Weights of a small GPT-style language model, trained from scratch on English Wikipedia: 11 layers, tied embeddings.
Each number is 500 + 25 x the weight over its row's rms, rounded and kept within 0 to 999. Layers, rows and columns count from 0. Numbers have three digits each. The size before them is the row's rms in percent of the matrix's.

# layer 7 MLP up, 192x64, rms 0.333, rows 0-191, columns 0-31
090:498521481524538513475494460552513516482521502484517549495463478516478489523506493484517487501488
108:511525501486482502471528518504522508510469526500474490505499506526540530566479455498535481510511
097:488468563503500518494476489456484513500478503516505526464483526488517526483511461496458449506498
110:513511438485508517503509449518550514500523528555509537466552504473513509511530482494493507505523
094:487478510530527488503491532478494530518511517468506533485477469509479547497475499507485537493485
100:509471494453525501501474484518487468446516484451542473483532474552480503476549527511487493494526
092:509519437492459485526484519494482476544515485511477488475473490523540471510505537471505524494469
100:518497524512511527490499494540502484459506504475498495488489512519507503475544521533499477508510
095:524476470512531461518500478507453489498483526485524489513498509532527505506525544484487515475502
113:546511531558464496496507522432494508509544517480517499473495498503510507498533486495526531482448
094:499490483505513504530507528501489539531514488534481536514460502521481496544487465477532481479533
110:499505457548508519493523464500495480515504510516495480487542524533517521473500488500513481526529
103:534565477528497501495530484542483472522511484466517467485482512489501482499488500488508502538517
103:486474509486482538474522501515503490506530491453537476510492520502459503488530555474510547520474
084:456538493500529453523480505482525521465506508514527482477502472448501539527520522479465521536489
097:533449519432484494511507468470486470482507488516541500520462461503500476490490505516527444507528
100:485445516520470506463474474465514493508500522536484522538527453508519520526479514525488518499505
097:498556457514529532498473497503490485482447507480490512506508561507517470486520485502532514565509
095:472506489496516511503497503533487474533457517445520522529473550474514513507546527505516463449507
092:536517478541531482491496475528519497494528542528500526499518480440484478495535471496554516506549
087:542474510486475479527538473492484486502517473497518486526492512540507476502553500502517473508579
098:475504471512484515458514480544483498484466489558487489519527478462492542515486526503490543483528
098:484534480492467515447505490460490514477525550528475494503477494474495516511463508495494556470516
102:504519502540462481472512529434528505439524500504508473515513524461515485468491502455479502470461
105:492523482505518519524502440513461527481489478494510490512445489479478509513514468528517516534508
128:439526469538487482498511494539479501511450554527472499512507493531458521544496483491491483496536
109:457530491524484513521490506498522513522495478479509513530561511520498479555462516473515552523491
098:516548555466504511500449488513493506443437450482512456465483500518515515512500478492499520479516
103:478505457493493513503468497526487490479519503519529488536522530503517511478463433479483493499491
097:488495525518508464481489508537472509488528556539461540515518466508508488484465480506501515522537
101:507536501468476470497511504508500497508527548518466521459479507519541464482481524539515510475544
089:495472480533508491498456471518480472495509490497522508524495537504474448510508474420470500512498
109:486515507467511491562486496514507450489480547543466498495519512490491502518478488492496478491508
092:525510518454501514525494542476523498482530496506506502507489541515500493524484497486515485516499
100:489508514540496493476458516446519497469478475524525480517528519501507506473491511469483491460511
097:541497480477448457535546482499507453540500508509483483460475486477513544478505503553511499496481
102:524480548536453501538502487495550517502544505494555459491481493524493476492481506533516502476503
092:511546508526483477507484515483482522514539520508452529509543538459516504493479514517457486540474
081:493510473463475525510469528485475544518494533493474484484502466504500503512450519550499474467500
095:536456512542547498523486504506461473545540460497455501447517501490552477479469483510508506507490
081:489554493527517534520527489520470531486482505498522528463483540538460508510479492530503493496489
109:484504501509525498487464471498497494519473537492486533542509506458501482508544456534528549529485
101:556520521491516474531533486462469469462525490470515483528501539498532539503463513489499517508514
085:505533499453504542495488490492464498477484488441522491488533536539457503484492491509492474451468
093:467510510458496461484494482427491520474485486490517536499512492465480460495523488519504515504472
105:480498481528519487507514504458522557502526510492492453516491482456523477524499473464476525471492
098:503487523531536475478508505535467521496517518483482523514543489548496512503483506518507462484525
095:521456495481513478497521491527455553524488488499479511505496464475482519434509503483505495521513
093:532504503538484547478532499505523460446487497499540440495529535544528497508511546567485502501482
086:512496500528535522536487495516450479520545559532480496513496523531530481515514479517451518502485
093:533499494520476482514523504512503515549497472465556517466479495497484549507499524503504509546484
109:474493492500508487475464502532459497529505503497497486517539538520509511490465471507554511470475
095:529513478482525508524497484532484567496489488494496502498527499494492532550468490493508497467488
104:518486482501472523496482486512452486429476440506536477522462512520481496535560504541510499520551
097:521462470490489504488461491531525498509542487531548457493507521505521477460497487500478525488517
099:524516487500445505512465463513493480510478486472488512524453481475511485506504504512437480455476
103:488531502494470500550535476483485504536499482469448519513526449481514526494517510534517466471497
110:501488472530518466472509517459504511509553490503486467485471479487547498520494499477531492475511
098:530491501521459496486461494456540489538501545523490518478546477478528500526527494480525516492492
102:527465502549475482507495573502532504496455467495489471473479522476484478502504523514519474509485
105:442512509491524539508503532495460492521531462522480477520505507503484508526527466485494499436493
127:507482477495475530519525498517545513487519493513529488500498518534519505468442553524489487498447
102:497493486516536527493522525498501505478468490495499495512513531500520458550465517489509507501452
092:502470471541483508497489468507520487493432544466492522481523495479486501515516551458539479505506
115:481512527477489509493480468453500501503505513470517531526506494472442504512518541534476480502487
102:479443533483507496508510521508520487515513540521495470472506557533494525534498513458498469488498
100:524477477476540517467494507508539491493504483484456487470495507459502505529483525483506488492478
090:458498499477511508472510502531488524492492496536545497518503514473501542535516497494484496476530
111:462502460463467535521519496464510526473539524510489490506515494495532557469494468522494532486476
089:527533490518485492502546488500498474509512520483521548552504505534524477456533517511491479504485
096:454502506470535512495507494522463525493520468537484517505501448492492488497540504489498498495504
091:498499492509497474556548492511520499450474495495566534514499511512475524473509534527513511555469
098:518471529488520486517543449496545529469500470491477500523484523527442535495521467509515473520509
099:480538512536548492515459475496510489487443503480501483536527495484469484544518497524494462488533
094:504477513471498505532462517466525556476504493491460494527509494518509482483481528494475490498478
099:537527472501475487555514493505483524497522477487550496484477478442485468485503522544531492467500
092:510496468464481487483546495509501505515462502500472508497507518464463513536546567509494519505446
106:502546515517490502419529506502515483485509508504507540513501502499521512523517469502434468512487
119:524516505514485527519490536506506468526521503526521500508553503546507529499462515489545468465485
097:510511487488506491483484491546531531513489506524465498524545481483491501557503525524444526479461
100:485501525490540528461495482488493534508477480520465538549490514521492468472511526497505466547490
096:497520501486488524532508508519535544514489490489474469485471478521506509502563494510488517490525
101:463464488517535483463500493518553511540516493500479539485514505450528501472504514455483503493514
091:513523480498500468505484464508494489510508453501520521518547513464548524477482504523489515525474
098:475534549494535470506509512505494452500474532479487480536505530537458503496519545534480462519527
081:472503505558510488467482453517473547535537497513489489503506529531494477515516480500546507492516
098:470490514500499511499483545503517483506486449503516497500529513531502443491522467476530509501533
103:503513509557498543496469491505486496501511452511538530456542455499492497458515451518519447492518
110:508478486487487517494495497469476456548504489526501502473482519489467469556543547490477477487466
121:495533553530515531488504531505451515496504506517473468522514530467487476492524468486515496454577
095:478527539525452504465562482509504545503473453480498473488498483489470489471532510523489536490531
091:491513484471493435499490467524508459502545518477458551501509518481472489508474492528484490485507
097:461483506514481505473485546549504499491540520488459492509500501533527546496482505525548495538510
102:536538505469500467498507506515509526493521484461540500495507526550479487483510512506475518517466
093:476539523492533500505543534526464535500489498456487470544528525526509529454474521515504528504528
115:484459470503515471495494489529472493522511489481483476484515461513500527487493537471488514574512
088:571486476506481469529515492476510518504498517527487488501490459510509510502514513479498493463465
106:516475497521518477541472538476547523550528470533488506507494506483485450490488465513481482506536
103:553516529525495530482514522472478483476516525534532498497461545496513495522499511485516482516441
101:536501493492509467505524477517563482513487490518516532503510492490502491475526454450470499492492
105:481459558508498525510501495518477479527465535469530506507502537497493521541488476509542495486533
110:487503530451506449514474538440504511480494517487511518480504511505499515504442517529488504500451
098:491438505481469536497474511508489489456544490466472471556500529459529527471476506478499512491498
095:554526453470492493498494512510532519474522511511514489488482505443476523478494494523520542496481
094:535491507533430447525492519493524479513552490484494491526539500485524526499489526527492485485457
099:494492524503538494508489508495469512510525475506519536504532512519524517488500451534487497489516
102:493516495465506535459509447513513486479474507438517502531493521479517541515534468500467508505516
117:518536487521464481562470437479492460554524519511503486490453486499501487489505502497514459497495
109:494478481520465493516517462488503473523518475453532528483491485536418532534542529499487515509504
104:528523460514486478542518483505472480488461496472493517479515481502501479527490516515498487533493
107:495511551475474509478545515539488514510468474493485498479462471502474516457524538512520454444518
106:516502497512532490497515484501509486480510468511522510496491500481470505509545527534462503550490
104:488530511507557506494528529496525489463520505490514505478486517493543524518506557507487556474520
105:521463516527470506523486523494479485513474481529452478528508463508503480475519526487500473506480
110:501457456525524474512522460458516522541484510515522481534494504550510463455515521453493504507548
095:507491490532432502453505487499457464523503463515492491505485508501500498464482513500510493516512
086:499497486505532515489503481520494495463551522517510502503508516532475547500524513488496464511510
107:494523471480474497519484456483515437517480524512512458475484490467476465514500515494509473480456
087:513522482514474502532516532446476468504493505510535486491464485496450499483524498521521508489443
105:517481458514477457494533465499541479494529474522463511507518511482499472497487485462497481526497
090:489473491510512488535501508488535472477509518511497487492480546466501493526494477494446488526506
095:514459500499457509488501532465498519549500525498488536498491489525501488513488492545482485496472
097:528512507516511503477496498511492529489502502510466528550492505524474528484536473510532523541519
106:527492508502527540483484526551489495500468492514499527443476493517507509497477507510479483544496
100:464510537478454483462515513525480475525481460508482514458472479463506459527489499490502505542516
106:473464467496506502503510492517515451491483517458513488496498532474455511458503480525520504476528
108:530492498496495477483497502486497477525473486515489518525492497496492469481493565487508520472449
089:511525473500502516504451493525534494473470486525546493502539455512543495513547483487482486517495
091:499482489515448497560467535464490527496460477485489498474483473489498493456537474490516497468500
118:479477492508499481476485503471529493476530504541463501477464493483497486506552502474576515520503
102:515486413486541521526517506480539534481470492490524457481520482502482453506523454512504501534492
096:486470490477479531464536512530496498550503510509519478472489470447513527453469482497498502475490
103:524512504487458490539488486516490494514493545512495471508500494520497497519502506505500482450454
105:485515480532533528498479508520497490462474503514504533472485496553471516529498503500516544472497
102:472486511517478515501494508517482484533461531511500521517472482558507474548486517509525547494517
104:464523544516511541493486505536495500498453500468529513477473555505491500535507509520503491464531
108:544437475510566490480507493491515487481522505521492540462508473511479529518518463520522511519468
092:475489448520483491490464468536484460459524506477469515514494511483465519512485490500489525454538
101:517461493525484505453464494505548490557491504505445499506443482529519503505486445524505513498481
106:541525431495517464534518501501519524484508511538492497489514537460515505499506516527496543477468
092:473547500466485499519492482513496478508484457552489480492490486489518525476491473479506451471503
106:508480532527556475514488511501509501478457522481517510514492560456516514516560480471502481511517
117:510516502474507512490536541488512538475488513449520514530530495464499548502518511529501527492509
088:520536483518506508476508474521502538493497471487464500530499477509508465517489532468549481477513
092:494486521509522460496475488524480522499499446535499480525493482491500485540548508506498469492446
109:465516498504555496471511509544504506503490495492508517481553534474510544486506509463483531483499
105:470523473506493547445463472534485467493514550488509464510561500491508511505485503443495481474468
125:523494467487478523512490474453493483469526479490545481459502492502453449491509493515502520478468
097:449510457476509493559505508489498486481463499492473476501497524519502478522500526519508488508493
097:481472512530503481511462490520518505480535488517495498487556484560535458468505515491509482527526
093:469516472512479541519495493486423476524507546479486486505537474493504503522528480487505552506494
090:482475506499538530484459493480457489461497483451508488495475506513476549515469477510490491511494
099:496504534505512474514502480456515503510535471518548523547538500459483513492532504511525495453470
107:522503489542482482463429482492516528515501518486505565466499506522495480529481506511469519507492
096:517500527529481474514460486503505489479521457545504489509471509469480501505515541514503471505536
091:449506499502443481542497505483502508501513512511538543455488504491494501548536492526508501474491
086:530509476505492494519503511433497456513489518526515508486473481452502508471455505493551510525483
092:479494495504508508523502504540454426520450477487493531492514494463501507515513496503499454482485
095:510538499495487511480533573467525504486498502490515519518464474492494508475479503545495530516480
096:486458498508490483524520504482445499497556473457479499521500492537475495502479468514480519499501
104:531490467541495560491486505444522535495518512505508522526531506470514488512471491454500471498448
108:481490448498521508514489453499495486503473481499517503518522488503491519553570485474511514509482
109:501521480548477485494455525503495489521510510531485469486474530488538461506499520472488462536515
108:548511472487522471532483514504504475543510511501504456478491512495497497531501479508525468487473
091:482496440461487522509509511504494533487546510473457456507511520498487498459546501556522530491486
083:491521498482492483474520482455484490468502505431502475502503475490526523471492498528514466506485
083:499507497504535524462490487448523543498464509489523497541488544509543466558496495477500501524507
087:518490533533495524454517514487488540486487451547476500475537467521517504515487496473481492507494
105:504533495466466482502491506512457468509517493523475530503510437469517495492458522469540528488476
112:505521508533465512533543506488525537486453485482518548507515474484484509526465493467441526499515
090:482496513491499513488462493516526510542483511547532466559511482483487524511499495489481481492529
098:505502467508454522518514487512482501503525470492471503512501521509547472523519515500553489477513
102:448485469501486517514524506558520484480533502479493504518508493523486493461475481453516458494517
099:464497514480472505497502499502487519521494498515483477499477479537446510524518553561497546531504
088:520474494521492472493482493483438459486522499518504428488508496501468556545516446489510541490522
115:452500532500532499457519513485499516472485513468467509524532484455491526498508495498488522511504
097:516471484520496551479488480461496519489532500545491494522471485501479555519508498479479488527486
103:517505559486479528562501478488502507495527491529511506504479504553513470497511467549469498523504
094:487499479484512491540466487486488483518485484477523520453490498502495463532508464526509488501506
105:550527510501450519520520553516502517512521531532532474498472464465493554492491525503500474495491
092:472540482499501471472474482512486469449494482490529449505519516511542464472475496523502478455540
094:560513535503514517515541516510536507554477494499515499452523470470503553491520515524476512524508
099:490506515541494519462505499538500468508524501531481494512497473486501493498507545534499478515509
094:527524498471537502491515459522504477513503497494515493493523496518524491461483512474541455561536
114:513507508490514554509535468515491510518489524526503546469537497462493497489471510523479479451495
083:442503493530523469489501510497496499483508496526506516509548495480542480501520494493521545517452
103:508539476505504507502490503504502518470484439473493502503553520518518473519535501470525487525571
110:515479525451474457499490470484473510494489506474534534488467500503544509491514509517477481492494
091:465516491493488511473500442523518457462454516519529494490479497460480487461497496537527514480459
104:451479463510476457511512465501499444484508532489492466474508478464492526481558486519523532538526
096:496472488503471526482511510483500415522530489514455535542474451479511516491528500519507491516474
100:510494525522551523502512513490465486498460502518512579503510508509474493502569483473465508518488